config.yaml
num_hidden_layers: 12
hidden_size: 896
intermediate_size: 2368
norm_eps: 1e-05
init: "uniform"
init_std_qkv: 0.0213
init_std_up: 0.0213
init_out_by_depth: true
optimizer: "muon"
decay_shape: "exp"
final_lr_fraction: 0.0
max_seq_len: 512
Each number is 128 + 32 x the weight over its row's rms, rounded and kept within 0 to 255. Layers, rows and columns count from 0. Numbers have three digits each. The size before them is the row's rms in percent of the matrix's.

# q: layer 7 attention query, 896x896, rms 0.0678, rows 12-35,76-99,140-163,203-226,267-290,331-354,395-418,459-482,523-546,587-610,651-674,715-738,779-802,843-866, columns 832-863
# k: layer 7 attention key, 64x896, rms 0.0663, rows 11-34, columns 832-863
q203 093:110059112105145125182110114102103071094117094135108119151134137117128029112136132136124093092130
q267 093:100191152177093113137189131145127117066159143164135150142104134159097088083107159110153139138183
q331 084:106171078128094155091122145092134136125083115146100133107096117159170111101159102103134123144186
q395 099:107083106124146117156144139170147151118092151109102145161108121153152122075096138144124098134186
q459 086:091124062154104090158158118180113127131093111096097116077098143169130143159168101124104117138142
q523 094:091124104161110097154098149255088095155120095185108143136116132113111097168119106165156178233134
q587 084:088186144193092170138144150079076126128142109149159152100117154140113119168138164106149108078141
q651 094:052149144136084062117162082109128144109108123154057165109093106106192126161157086135166194115194
q715 091:082185120128114103092152110146183146097135128145126094149108110094098076150181130148148131121126
q779 097:159140069143141091147119172111139139175135123083134137128064181106133134143104130177105127101127
q843 089:096100177181132166133141092121033102183123145136149094133125143110154130118147149146113123156144
k11 093:114087144165108156133090150145161094164151073130120144154077101098101109119122154112160109145171
q12 100:101213129146148138117133120111090138158109163129107151078161119162176116132093098126129085190127
q76 105:156130160103110099121106138079116106111092111128139087123161097151140131217171140102085134172161
q140 103:083137073189141194113156143083136145096115154156152145099122165189126076151166098102115101153123
q204 102:158114136129087095169091088154115169100144117103093151111166188114166125107142171101172180064090
q268 110:083099120114156127073185157150101125144168103122158109120112134097103168177125138162118164098115
q332 107:108097147200164123066121137144107113116115110082102168174162183162132102135118152100154122161144
q396 109:127073164124115146162123147141160207121081129107094117111069087140166099125158153034126094101084
q460 096:137149160114132133148072111106135116086089102153058155122153099139064102157144103102124180136101
q524 107:119093099118134124102135131163104099147176100127125094143115103089141148156144073152159121159183
q588 102:112115129139162130142101144069161100098136121116163149142144140129088133158106074084150136189107
q652 107:140102117090123175082128101151155114146141133129160171106135113131111150163097146121160129164098
q716 103:126140115133083082139141134108098156089134131102117085116090100088202111135143116171114066043148
q780 104:132065091070089133132139084128077130095138116193122147126084156120185096158133133085138146098151
q844 096:155128134105114146101161155233181136087176120120116092150134093115112130158158123100142103159116
k12 108:106117036074159138115104173204140082178172169123143151137183130155097142159134119213136115104111
q13 099:142123206143139110154104179199135153182099198135127147138203156118119120124124139101198121096108
q77 094:113075166126135086134131121118102111086116100124100117108133080128157106133164190199149146104048
q141 095:193168114112151123088095133144129177111135177121150148116117069104172168144086128090101166136139
q205 102:155196155184136161112120156135082154116136129131103175131118155091115126167115103078106128056110
q269 090:076093124099078125121096128111133065088130150114153144162111161136135164114122128080200158135156
q333 095:111136141115197166112144191016087160095136145077152131144117167144142111114075181122125120162114
q397 090:159089142129065164156121113174122117151150092116159128140098049076157157131191176063141157098058
q461 103:169106145117133125066132162154142102082155158110126134118138120111139127132142119161079164170092
q525 092:163163126110098096060187088143116123136158128112158148197066131116155135098155199131105110145112
q589 092:054135176126147127107106115052146127116074131129120146173141138151103131123129162087145178151112
q653 103:154042149137128128060132206078114126130130125119136163141099131143145116134116181092102132131133
q717 099:110039128141143155126162138055157091107067054155138134159137146108139136135131101176147090107115
q781 093:131101071064125166111154126157110112115202162153159135181130151141176130160092150104158125105067
q845 088:128097139155080082111183143138062146155100130095097132148126138121184097118142165132100127120150
k13 099:136179120148107093157138084094076168045170112160159190119139153163117095124121107110171160090097
q14 097:122141129150126090140150167157089112088132175085067151135136182165106177123140089117137078142161
q78 104:168109045122149138140099161131146149031110165208087120124088098090142145211056164134160170160127
q142 101:138155131114107126068179147097137151081124078142121099111145143123199173122116122080102126094112
q206 103:113138067126130167088171129094175149095150154120099099156122173150158074145167138133137093100127
q270 106:176108136116105122168141122151140128175164137128144138131213123097172091146135200089119140072154
q334 100:144156130202094097127198157135155148135093137146134168096125223139188134122151159103135139137142
q398 099:177118088091126120112167146070117142158132138190078125111116143122122174147079150120140168201113
q462 097:120139137107169074165139101136131110116189137113087093124126137162096170139137098151115127121126
q526 099:177127119130092105065151111147120108056114111125098129142129120120121122134128155117192082162117
q590 086:152149118122112109161138138087118134148094136180116135112120139139179133164084065083124167171164
q654 093:194146182120126134100134138138168097114080137189164124133125138151093126171142089122172104168133
q718 095:142101133104148096032119099082151109115171087174134136111119070104090182180060105143113079124079
q782 100:115150139143134080070120126050168043157118157139167136119143120113122184147055152146175114145152
q846 092:183093135085152125141182127088150153133142104221090165133122052145128153073159185100104147137122
k14 100:121092133123181117148080134100163070122200112100126058123152153109107131157150106092093158134139
q15 097:139113137148099158130087081206085080201114091106184144088111133093149115095181108113113145163137
q79 094:150172128176142146068124133167091138077156107116156118126114143090103165053142138140180138105125
q143 104:093117133159122160207150171105058107158083132174129171154144165142133134127133140116164102159128
q207 101:148129098113136151168105099142124107121123096101133173094143166133085162212118123128153091156121
q271 105:087138115163162172103074130149166113180130129140103142104086166149066114111078134123118150134160
q335 094:122146127076111149170151140091141116146103093140137147123133134174113054107171132117143119220110
q399 107:127146148127143113063093196111146156115135124121117097128094160114127113126178119152103144126141
q463 096:077172191158131118097120112122130076161098085051192177102097137144107115075108121151112064188101
q527 096:091132121110108153111103153159153138139155146074158175184106138133119130145181117163178122145153
q591 103:123047148091129152107189163085136118111164130114147125169126115125113105182115199134134153137123
q655 095:106165124181146161114095174104147107101107152126184132094065086126147107158126146121145113108029
q719 095:073137160192133175109105119072085109108149131117167125148117120128123127110119105127113142135114
q783 102:118240120179165108150106140080105080197113079091147134097137110122125137161105075163147112096153
q847 096:085105100151156149088064122051047153133123114094142155179099163140082111114130091173086134103147
k15 098:133101161148136134082046143141079086137199110143122132116149111131130180123113118126223105086082
q16 105:174121112109145086077162119189130198103119081132169146131086120144173132104127134165083162117135
q80 123:177167109125129151118142107159173148090122031152141134139158100128129112162108113129137171116125
q144 102:127146104147162192114150117144171148136133084100091184152165118123114121124076105130118185127103
q208 103:084158100094134140144141092122177158137076097119120173122147058154108133162128118156140166150098
q272 094:248128086121121120119077130124069135068158145090091167129171114131105109156156093086124138125142
q336 097:175169150135171105095071170102120088124177108107180167097112113091155143134136067129109101105116
q400 108:152131146095119088132114125150113142115087071107119117120129152106108074120113109141139184141122
q464 102:183086126134128083145173193123105139110146118117094168122125142091136100145182157146082184117145
q528 095:187137108139126106137158135130115131035169135158130194124140122083119145157133115115095153149103
q592 100:155120136130126146045123146130148090094122085149192197079138175108194147139186078134132150080127
q656 109:191178131132110071125138117170153195139134073134161167169091154112126197114126136184065128129104
q720 124:103158125116117133094125071073118089113165057121106196146117100117130113148127152134162157113053
q784 148:175136144139084146114159120081151119096130078113096150158131144109131141152130154171102156149129
q848 096:161209111103152125035133124122110131109144122111175083124197128084165107158124017171125140143138
k16 110:151098119104080105137143094134133157093102117131077076131109138175112136114090096150087131125182
q17 106:068196145131113108135137125105132130210103110147194164068158122106162143175078075114125148076113
q81 106:162110160103129125074132122006153104154135101097125211120137143133119161135113179114100164094106
q145 098:107078127128198053111084176109150116112176100126158191097086111110119100179117150124121194122097
q209 104:113142151135156117093114034235136161203107131112171166103137150106112153184100111151115184161120
q273 102:123073121136122114131157135150107175099161138134181129122088078113076154072120113117140142174166
q337 096:090158119150131158208130167078050137153064140145157056111099124088130143110179118124141123119150
q401 100:086119100130123081131091117182142097176152120088130131101133146174156150155185076118083095096132
q465 097:155177116115188146101124098122148084165120111111117104151085082163179131152144113159190124111031
q529 099:113085182152130120146173158203159103083086210122171099145140097078113079144066091119098117143171
q593 097:103096086152114162156098129077201102073116149143106163109135121140079116072167130136132134087134
q657 097:146098137160120154125125162127149066018142112127157111167130110114131068126120087163146116093142
q721 108:143152154130161051125166109194123136178094127153120143090101193156107157158184124124096151120185
q785 108:110104087126137151154119157106073120124169091156139110125148123179094129132162120095112168099142
q849 098:140100105152122113102179115158079138168044142092167144139118142123089160099143123086146108145140
k17 098:126161141087152111107092103183137124184144120154142146094144148142139150146144118096105142131107
q18 106:063129083139132126146085128159116128142126150128139112135120197110101121132165120188028157147197
q82 097:122195159192119095165031120097120111064127104145116087117074146120177101131153159069129108131170
q146 104:151146103161103153144163133096144114170064094179146121112140124154137125124117098114123090139112
q210 103:134122133142162152146074226100176073180098152149107095114140149110107091123083103126151084135105
q274 103:161117160149146103094098133100154144116147239070201103145093092197122100126113101139173108114152
q338 101:108145117150133169166090167043112097150145100195177133109090121075163122083124119139164106144080
q402 099:160198110135151137194120138109121082123178148140126133121061131135052072089089096088153161101083
q466 104:113110130166106147194061140160180111087128151141106120150179126131108105124099131143098142129161
q530 105:116098134091159134159094132203147157147094152102164051064049074060161136090203141123129134144145
q594 100:156190104129065138119133109147144102171090138169136087121145120116142105135087097058209155158094
q658 105:132096103113134128130174094094158197119116131101138120182106150151145146154130064148115151126138
q722 105:133115118137120138114130165147155103132146146135125063115086122129103086109138125125138123124125
q786 119:182128132101139130109106139155123129152085146127143145112133117169167059097128078098127135088105
q850 098:118169139170152130136112135198087120145086132132162083088130118116140139077121123087136122093146
k18 107:140120143094208106154070159117123023144107166095129095096127187137132112109104131106126160110100
q19 103:127085151131128128128160100065157139104069128187177101148107119068127144122062154152113177133164
q83 090:161124129120128154108104101119094090142128123143147095117141113152151171141139095156129158099068
q147 122:128160119143124108135129133102142161055137136087112139196096151166132148188117065127098187117081
q211 103:192108180118108103071188174119168166121107064126099112161084091144134144161117112118120100068068
q275 109:164160107149129114120133120121118099107117154090143135185132144157132134167087151175115090171137
q339 110:152106144121123132126182115181183123138175103093080156184141168107123133119146184207050098159146
q403 108:249176113068161136084141129172160140136086082143104068058143163131098126181151086173096158104166
q467 108:204117081127163079113105120120156064118107136107153125164101132139099144143106137126136130112191
q531 109:129120112120129072123148126171175125166102093108112131129148136086117143133079130133133171182125
q595 112:193159118129169141104160114122127079113151130088150084080105158138143122163139142155057115141095
q659 114:144133103123084138148183104128158135125166121112102105124148113136142104181137078142095110099135
q723 105:172185155173130121119124096123164174125111095109152090145142164123156135170107111192094159143102
q787 117:219086117179130096186061148123173139148064132104163121172131116164108142101086133098167183115056
q851 096:188153174142103169153154099104173180121150100130124106148204134119160207106069079151114146154102
k19 102:133020141126140119120113150163137131176144154168166144089169105131105196093049198124110158128173
q20 101:144091170150107169089122100195111116159127079123134127117150116100154073109123163082205138114130
q84 100:094127088149156090181120138162159151161189136159152111140121146199135119103144154140120123140141
q148 105:089113102144132104164124143150112069182095145143162095132171175124157050111113107162128124126149
q212 119:078075141128148115132116156170165132108112171119114092111114121120103057120175092144171081118118
q276 101:157132116125126119194107133125117150124102101131122082136104103089108146121157102125123112148148
q340 098:183121134112181158111130092131155085108130097075148119120089106131166104106154232066135147074130
q404 100:098070168098142100123194155171115178149190079123113102138165099096145109124122119173100161127159
q468 100:149064187094076151118139139117124190121099140115090104161139114146120134138094114138105134118181
q532 099:139156133101129157113181116062112127144135145084147129149130097129134189159104162141198144130066
q596 100:156107068122176121151159102143151104122159148117135090127085094096102034141072186169178132161113
q660 100:082088087157184156106128101098110119056146108104130113126178134154084128126122186157170060112090
q724 108:194118153132082085089179099035113107173152115170108099162137104110065123164130137108045114111127
q788 125:208128193072076103119144128130087155136135150116170102134120156112085124143143158134086141131083
q852 099:102223141152148075160155181085115128163103156123121072135131141156168101053119179157153084191131
k20 105:053148169092134016147108175106161136167142108172156120104128133074094130100135052176129136170097
q21 105:138115115114116069166168077171203145151100127126144135074135133112168136118108159083107138154175
q85 101:075064172180121170077184153163090100063165109054142151149140114126087095172153148147094089090139
q149 100:134094036128135205106164097163128105040135124098137063123078134137109145069187156133149111117167
q213 106:132114143125126136087151129147066130074116175164136164124120158200134135204129148074101076097152
q277 100:136108091112159180124133158228078107134171083107094149105107159121162106123095141173162131099182
q341 101:017161112121142155102130147067153124086140053116167112092112137110153092108153129200095161143109
q405 104:161106094163131137184178197162130146120137155112167134148113087142187165148131122143160142105200
q469 103:146046080139124166152129092093093135150121066154170077127142084174133047153115094105140091122181
q533 102:050127116157221173136088092144166144168084067197098170111119182099169081127146121149089159095157
q597 101:148081126106021132102142094057110111091099078111074204137149126097135149135123129110176147106111
q661 105:124173167108176157183135124119172146147126107159104103085168140115143123152139148186117111159197
q725 102:117171173141131087148101128118086125110109171141123103172140093114158140088160187154178142107154
q789 108:204103141131126094090105082143140120150108094121147127125152100177141125175117067115174073142146
q853 097:106133103153162130108096138115121140076105167137130080107105134096108130117136118144045105113146
k21 102:149152142137086064099169119140107140142104141136116108127122130186136144125076092111059186114102
q22 102:122128156136101155115048160049123146088120124127123114113128169140130109184148100110159135133099
q86 102:162163137156156109136138173141130145096077091108119099081126152120035142087154068135174179110076
q150 101:125050188121157174141115106157105151157125101142181100112138107146124120183138119091113155105136
q214 116:139160113092106149170099125090110166112108094127093154082110085109126114132130115106131184081104
q278 104:144109114191091106173088141088159120142096084097132172085169113114105091186184105133103088139136
q342 101:129090136090132169179140146190171074093163054101082153141162199068143146157142105174097133109148
q406 116:137140174127129144137107207103126150137133090141116134104129099078142083152114107169108155115060
q470 107:081099098150202144156118107053105175113132096123185127142168109133094098140150106143128167129114
q534 106:119080059149190165067121143111144112172181094127165150118202128150141107088150100200125136080167
q598 105:094078119180104149134120056205110046121148146157149056076127087102101063166133099156139088127212
q662 105:083076085142125150152139095168117124165189069173126168132115097170050171096154173077165128120103
q726 100:113107119133108092097124102106133114139060102174133129078121161151125139140124124146209095110170
q790 104:121092167122112132149151135079140158185072143110167108114113171115121111107122131143154121116129
q854 091:123135080107154126138070146092192102154113119147140170065136111095108108124088098143134087121134
k22 101:171176088141076126076142106042109159177097117221164128102109152128119136156114106127153119154122
q23 107:155069098125104143092105127180075168070133100077123091146132173158158141117185079128103108106208
q87 105:103144112124146170117089133044119110128127186121160038071089074185138128143172158107076132139182
q151 118:099143089114094091125099102175117104161141173085163145119183140078099138152119040134083136105143
q215 108:095093173146095123049155103117105131129148134084125064103135146197103169138121074121064076138155
q279 102:117127190175116112141152180064135144162122139105148135081174138109112145081116104109118140161077
q343 105:114128141139123123132179141164166151138100157108160138093120146134123193108133097160049094100158
q407 102:101095108132097141107127148092069097124111174118185071126134080129091148106131225066121109139114
q471 109:116147099178165078150163159151139146155084144070132097134115155143110129109151119144080136129153
q535 105:103140178110114099119127148093074129115143120143157090161147159124154174134156118159121104116146
q599 109:186134173090103143155177136153114179141170177134121108147149132188119131131147082174082108141121
q663 104:163111155067120078125139135168110110146094120150063135162163201107182107099067134065103126117129
q727 120:108087082164149110096125151148125136100153170151114116111106150114120133100151093131238103108149
q791 143:071101142135110130142104077087138161116107141124146102113134135125119117144168140088091122133171
q855 104:118132115101158097106105105127056073086131153128145128126107117186123098120143037173049115207152
k23 117:108113085155133114157148163082169147119153135136172096117125076076118074151156141087143171109134
q24 106:125178168112147145073123150080075104116091093160115108117107101051191131127132036155183111074147
q88 106:130156116095086138097137152076173111144148086147088156126097156132188149141089104109103155148136
q152 105:230118163128123127093142111109169150098124100117139140100209142106094110164106082170175138132067
q216 116:183090127152163095107117095067187124075107167166123125114150127138175155124136068104087113189088
q280 105:162145115124145151078150163131121150112119127099141170154172129138096141146119156135138062162102
q344 104:145125158077134148091172122227112144178092075095163115118113198123156135149126146124110156174123
q408 096:096114147109079190093172159139126045108141116135169136066134157132171184151117067107092127119204
q472 121:124145153133114167122116116012101076110115097130077142121144131115181098158109132096099118109050
q536 104:136151161119077158076111139116151128112118061136109127151094119126108108110116141129113174073106
q600 116:144095124096099109086198130152178121138100085108137152161148111123173157126092100166116142077131
q664 106:194081206124057166104101120162186125078180116089125140126097127127144154112096101155141132104112
q728 116:145159191101157110148144166133206103149122123158104165141183071135146160159065130087087144118120
q792 106:124141119109125155135169186080113167178124095125075111111097095089171127113132149094124165126115
q856 098:119097157125101103124187173129102133119110126063178157175189131185127122108118121130071108101148
k24 107:117158109127092131144152140003069127159151118135117126132084192077229123147128135130167135095121
q25 106:091093118131100118101145163135128118096089193092137147128164164136074150098148161103178148217125
q89 101:122157093109080144200150156196165137045137129147124153108124142121127088111105145155100154175125
q153 104:152135135155130106199146158131062160143103122121082144132128151156188082162155137136063137092131
q217 112:131029176117142114113141114113141182106182130113146164133094117150127106144127145124126118132170
q281 104:067101085161136086149146136134102158071099159076100207152114119130165101154077165177140183167104
q345 096:092131139186159150163163164153110119118141128140109155108165107126136108131156080109145147118163
q409 106:105113127114087098158102087177074142100140106166149188108118114122130154098139129188158117130079
q473 108:143151079145077162112174158191127141089114139142167161111120102096134128090121099135125146160128
q537 104:089121102122155154140122067095132109098114132155155163125112131118075109141085083166109064152142
q601 103:083135114092129075143137123090147156087162099132104158121144144101147158099137175150156137076122
q665 105:114000112123138133153060129089093136104109098147122145088155100088159079093171127118083151100167
q729 104:072161125171158115243148207083120145108177155069145095138149192145134102133152077102131101089116
q793 109:084104158151143150114132118180085166123201157067155135114121113146115133163146137078203163121080
q857 100:148085102121103157133154177108145121072145116161104134174118182166095141096101121198140126097149
k25 103:093181140111152145068102133162178136132172113049144140155071115150057114137076127131136150064144
q26 107:149169120136107113106093116106142161113091056109128156129178141111120169077134166148105135096120
q90 106:097084113130136094122126135072148162054124128160114106111117099115132072050072167196187131117105
q154 102:137125106153134101120116111183105158085200141128149084116126146103135126126186091132173140183103
q218 138:169130128112144090078058099139150144127140184131090155163099087135159151118117166066141123145118
q282 102:137149137108112106151116146106136128153144103107107141133133053131103105160145168137145126164112
q346 100:151124111118152123070062111149131100118213175131133143145152174175154138142122149110096129145134
q410 103:118176121037117042091138093060134134100129100122124105153131127173076122145171133168130123142111
q474 102:165146141108131091124168101114158148166137096139105129136144124146118117124108075136105134108087
q538 105:241145127118143118140112154100157167222142111083141084072112100108148080152107108156064138138187
q602 099:145149117161136073125104140026160047109142178128115137069105119134131085163178139173096098105109
q666 102:136156135176127088149143138117136095040116147163188089116109112112135111164117150153156100181134
q730 110:133161130086096162089147114128206151110105111084103096135093156117103097155126083115106139155097
q794 107:135076093132154076085142113204119108141119108139137144143118110110126175124126084125140098076179
q858 101:147106062119082126113094112096112167139090141099124124105117116102116064118103100144092163146160
k26 106:149059107051114092112179077183081155143109081148142107134134125167130139113148075196089116092112
q27 102:164132134097087214076125139088077118225075074113105180124152115105153159153161162116106095163142
q91 099:159087124115137114124171108056157128099043098147161086079139145133159046135167052135129139109120
q155 106:176122112082123122118215083150142101113150083124153173055121131087117126129117101097113146125124
q219 114:127129106103163148141129151145135096110113087101129121100137093158121150110137130104096158160131
q283 107:117047133125136172115060049081148110129106137108110084082201128141087109131160119059124138100103
q347 105:131190074182130111126141080092126165123092178134123149111175144109153181101172123141135105165175
q411 104:129104097092125122081109179089153134069096101089135161116120133115130155102153138083098166112181
q475 103:108097112120113082105118135055134093176110079119137189152171104133125046138165108103126170164156
q539 100:119125134167179148137103084085132155114071111158123148156146165120034149135174140118079131165159
q603 103:132113166126117100093208120095122160103079133098098125159150165152125129157208106153133131161107
q667 101:195075140088100123118185084145119107111091129137055110106146117086156101131246123102101129117138
q731 108:170088133124099150111190140087102163135140162110159130133141174077157094205190126094103119109165
q795 138:036107103111109142115159181079093106171086137157135104092077161114154127126131157050106081075194
q859 102:177094082111114103132154086170162072095125107128111101107101102128114154113203106088086139096159
k27 107:136146125110126142202122134092105093217124112150136121160145094124115130159133125117074111114177
q28 120:181108099114131144068125143106128103120076131082127141097151102128141124203083161137183110111103
q92 122:109128115135137171117128115127134116148128088141185156078140086143118155112057097155164111155080
q156 111:195137116109135108106129129170121065098118103154088155135121102145177116144086092080154160129089
q220 108:120153112121168166117119123102186048151128170145134145086163149135113122119090148188106139178060
q284 108:106117116139142110084153056088122070108134075112101174137140112126143156146090131196123121140111
q348 105:062108142114159100109157103179137168137232062120110156106182099095131073144085133164176147055156
q412 103:116128121135130188201131166060149065167143166141159157115137113142194077124101133127115153184073
q476 109:118176145131118145179117127054147162142089125175156130115166101198180098157095172146165177117063
q540 102:125135100097129143096139105108141110162128129163086127077134087121180102113146146125177164122125
q604 117:148122167110116146107164115130165139131129081127145126153148089101177141091068083096173184111164
q668 109:126181101073153144127154115159126066131207120107164162114164094152139117080114109140153135150122
q732 115:191082154130110142143099155124110147134122148164120164161088050090208180134099122140104157106142
q796 113:169109103174170139070070106063138060059133133144155096120146085169132146176111130152133126158078
q860 103:159157122170144108073132117131151093107144136114103209145138096126142123107072180154163108146125
k28 107:125155092123127119120095132076172102087135113138113137184091149147083166151159155160138064117075
q29 105:075089128174127051086168096176140081096211105097174124109070077111073180148113112128173149105064
q93 099:102136149117136170148117112160155137204101079094106119116099142136092129130194115130156096109109
q157 101:126139124149102122147135130134111108179152104127072143158158136128155083138113124095179133098075
q221 106:093129127174042137104157105192117185122177162123109100091149110005111047134107098111161123074127
q285 101:144151124101115170095175101107172166088104105071097113138165163125154187161128098184214155126057
q349 116:173173168097113129113194134110141168169140118100123169174174103125146164146154182131155149144071
q413 098:154128132128104112158142134147124124129119062099152107105127115148062142142164119160154119074113
q477 102:176052115155090091111112116138171117143108134133135118128117050140197123103129157138149111097090
q541 101:087099141142112114154182064085101082093077105134079146142192134167134176174137138054206147161081
q605 100:136111110148139146174117101113107112185136118088077102192178124083136095165145089140170173145117
q669 104:109144085167062133085183131104101131156120123147149110157200093138150148164125071098134172155089
q733 101:119124091087104100112161096137107171160131107114052152121126222129136138107116109175177139132122
q797 105:161080117107079182087157149162162159163126136108126087108128152156158105107136114093184081092087
q861 103:116135117142174124124138107142116081086145125079090124136157155145132154170152094086159097132094
k29 100:138073097091076156116142119203174106083104152131063120121080141105146138157097139130122137176113
q30 106:165132119141096222135068135061108077138118113123165142136098086130126118082113146134176058145107
q94 098:125102097120106137088092143176110132144178148165140100156118105098101117073095200097118102153137
q158 102:106133084081154132102097114108188110163116181140137163138108066159149112107137143099130132153114
q222 102:125130114119141160133112154048175156206125125152173184110094136136108067124088187083131173176074
q286 103:188084097156084176083101067044176140127156112102097100134137108157099138134138168164141203154145
q350 102:127130100171144161119049163142127111148178169070150137127098090104080084145128097169209135158031
q414 102:111100151129143124117084150099120107115131133100048076119085130124101101097157199133143097190130
q478 102:073137103144184134164103101081121086087154099097082157139095133143088071117123217129202107117120
q542 103:141085141111144150119058153109069107077165117077115175144116105161078047172142178103167134164101
q606 102:157111130105146120178069086155145132144148152104105133195136089199100071159118108134117152172067
q670 097:071132135140079174105147151135146066084112123118121129123098156137114099103115182082122087116134
q734 100:120091153127155137082106087092069051143125114108106153125120097130102089083110162133152172138113
q798 109:107123121137127156146161145177128146159142130172103102141124107153153115105117151127117147110092
q862 109:187074101184085115146085129159151065061141154128143178160088085153121175109110149123075110176151
k30 101:128116167121164178127106108198071123126099128142151139126126108102115144108132140114126153153089
q31 112:200082156165109191094132123074167171148130137087061149108172134128155100108077143120102172101120
q95 105:098113124107108144093164139136105110104126120090192123133116172116157106147182158141080143123131
q159 105:098143137094114094114091129153145135143134108149164130118132166156112145058118113164229172149165
q223 107:171020126126129136081109123133177129133134093081128088112146143099078141124123092154139138123146
q287 102:098144150135105119126091125107143153133107117123123094118118148135100083115129157169143137100156
q351 103:089082112146077096153097123181152145139162194153096044145100109117113095108143152129184160145141
q415 109:140113144129156176111108136137147098147134113125108113171139090061103089146149098101131122093162
q479 106:152130107089105115142134137139129116151178119134148132152154174085099094079110160080148161131186
q543 099:121135152133079114149145119162165193167140115126100114129179093111126130144154122162097188097068
q607 101:127099088192109174153099113162138112127139163111138067100061144168131121131226150177078136140164
q671 097:084115133130092156171117135155187084171093101112138143088137177104093159109194145198165082103058
q735 101:147094176132106175074141116229075099128110127123134108156160129112155175129176065186131092190141
q799 107:145067135114132109153129129100089154146128106134121084182118153146135127116145119079116142112175
q863 095:153092073152115129087091163182156111127121118189096154120127154185094099093183118140112142087131
k31 110:077161133130168127100141148055151107111112103089145135130154143117126118152107115052145165108170
q32 094:071165113112113159137145098217138171184097164101131098136140165102125122143156094185134062166150
q96 087:137140139103118170102182127125116165170171206108118147101175159134176138138135141132121139109062
q160 090:120136119124127145150086104192176139092131190112103090177136128132095148128150130147107182092175
q224 093:092143158157106186109139097078132142125137135129138119115119122148155083122149122080169145154116
q288 096:110152121066149168202139144158145166163134150139148129150148119122131103119139078080124070128159
q352 123:109122116102146185124061110000119136176132094081136111110172081137122065131106084112188090124094
q416 103:082103133128126070141108168158130146173082220187141076106136146097126076063100102106159191127183
q480 093:086183139070198139119133110093129130192141164166166123107160104130159109157142123166170128126115
q544 113:121125139098180188133134082142127137116122176132106078107144113136173122109089085108164064141167
q608 095:124143093079106135107067171000176033150121039099117113122183131147142118157136107059172138086163
q672 092:118101165092119102113087153134140087141130125123116103145154124129102162134160040104138123157104
q736 093:111154112202147081158147133185131108108143115121075099137184179148133166059121128124149113093145
q800 096:104130105178092131175097085092111131100142180112172054116129127109149126127164145107134108132153
q864 089:098112102148147218115154157188149128132050134093108091106097168166157117121152155115128106110183
k32 095:055107123173107145160103139039104122152177141119186099115125095117155079085116135114187133133134
q33 094:134146089133162127086145164089091129143103077105102127161137064144117095150166181072107112126121
q97 092:121132144120126165159065129125119067124123038167165135125063156115052099124112051156150098127142
q161 100:116158129115196129132165092028095087105151134153140101156117092152130086139084139101067110133096
q225 094:093105141062124130157092073077105081169159112126149172149080110147153100141154117110115107124133
q289 100:169106143153129077104151132078105089104103090133185133120128119148164125099147149186084144139111
q353 100:208110150108109102149129150214154156158154088121153106152107119134126131115123107135061095129147
q417 097:136080140089164163087138136072166164136151118078119109132130114151162087135146146137114121158088
q481 091:116059057183139119222116146139197092121098112163096158157053159073174133131056138110163109141142
q545 098:123079161101124132105143127122155096142146074104150126131176111084144116136118153148123121118129
q609 106:139076129124165161119157109232121200177145137121105175110137110148086121120133100114119195147107
q673 094:151085130177188136134191119106158145115143065132111066152193094080139130121114166111117144135114
q737 098:185145154141126133097105173111122104168102120133129156144079124066072133119157112087113058101107
q801 095:127118102120138146098136112102148146125124196126108161144108079183146153126172115171120180117117
q865 093:059162127084109137126104164118107059157114176129125176162094110174127124109115089101160131098105
k33 082:135166145154158149143163106152181166109105148096131161125119149128152199182179119173141099182162
q34 088:120126101064137117119106100089123130063176125120123165147074118187135114088116097114098141107074
q98 084:124158115102143104054146067147189092138105089106111097102147065116133186105134129134131181173136
q162 089:135157126193157168120225135209124139153141168139140145091131121145130108126118181139101104152163
q226 098:100142121134110173112215146137135150111116105114173140121118123141159117112107145131090153129150
q290 086:192111124152150135087217146188180175081083130093066106118143098149157085142167168125085122140125
q354 097:125142192100138122125194111213105116076127121097108106115089085136140168126115153140065174154164
q418 103:177166146200147103071120082102158133088114078111115169192096105127131154155113111127149067124079
q482 090:174136121177134209146179136124160131145196116119135165158100086102086140169110180147125201152122
q546 099:155141177103123083132201110134097124124065090128075159154114130151103139150154135092115144110119
q610 097:149173147077163149094184073225154154127112134077108143090124044152154123164169119090152116166176
q674 096:135098144147186159077226099148128053138092114142123130083141085128189120098126175080137154108104
q738 090:124096149112099150174143133093121134136101087117147073113144145122169115110105164154115141168164
q802 096:108171154178169106124151089042115127073113099171095100130083157051135127127068190133153120130157
q866 095:132118164145178183119126136163119101115162116060174182164195129144132144145129151094165136145152
k34 094:151124115040153128133051137000135064164137107148112082138175113142129130130097159155089094119097
q35 092:106080110103136189180165119100114145189110098117095160118122134111131176178153123136081123149088
q99 085:137155121102148120127070137157094067149130103192147146126123073091164131084080115159115120223162
q163 095:082138089170150120133158109097138107113120126081148164087117121130090119126127127088132120155125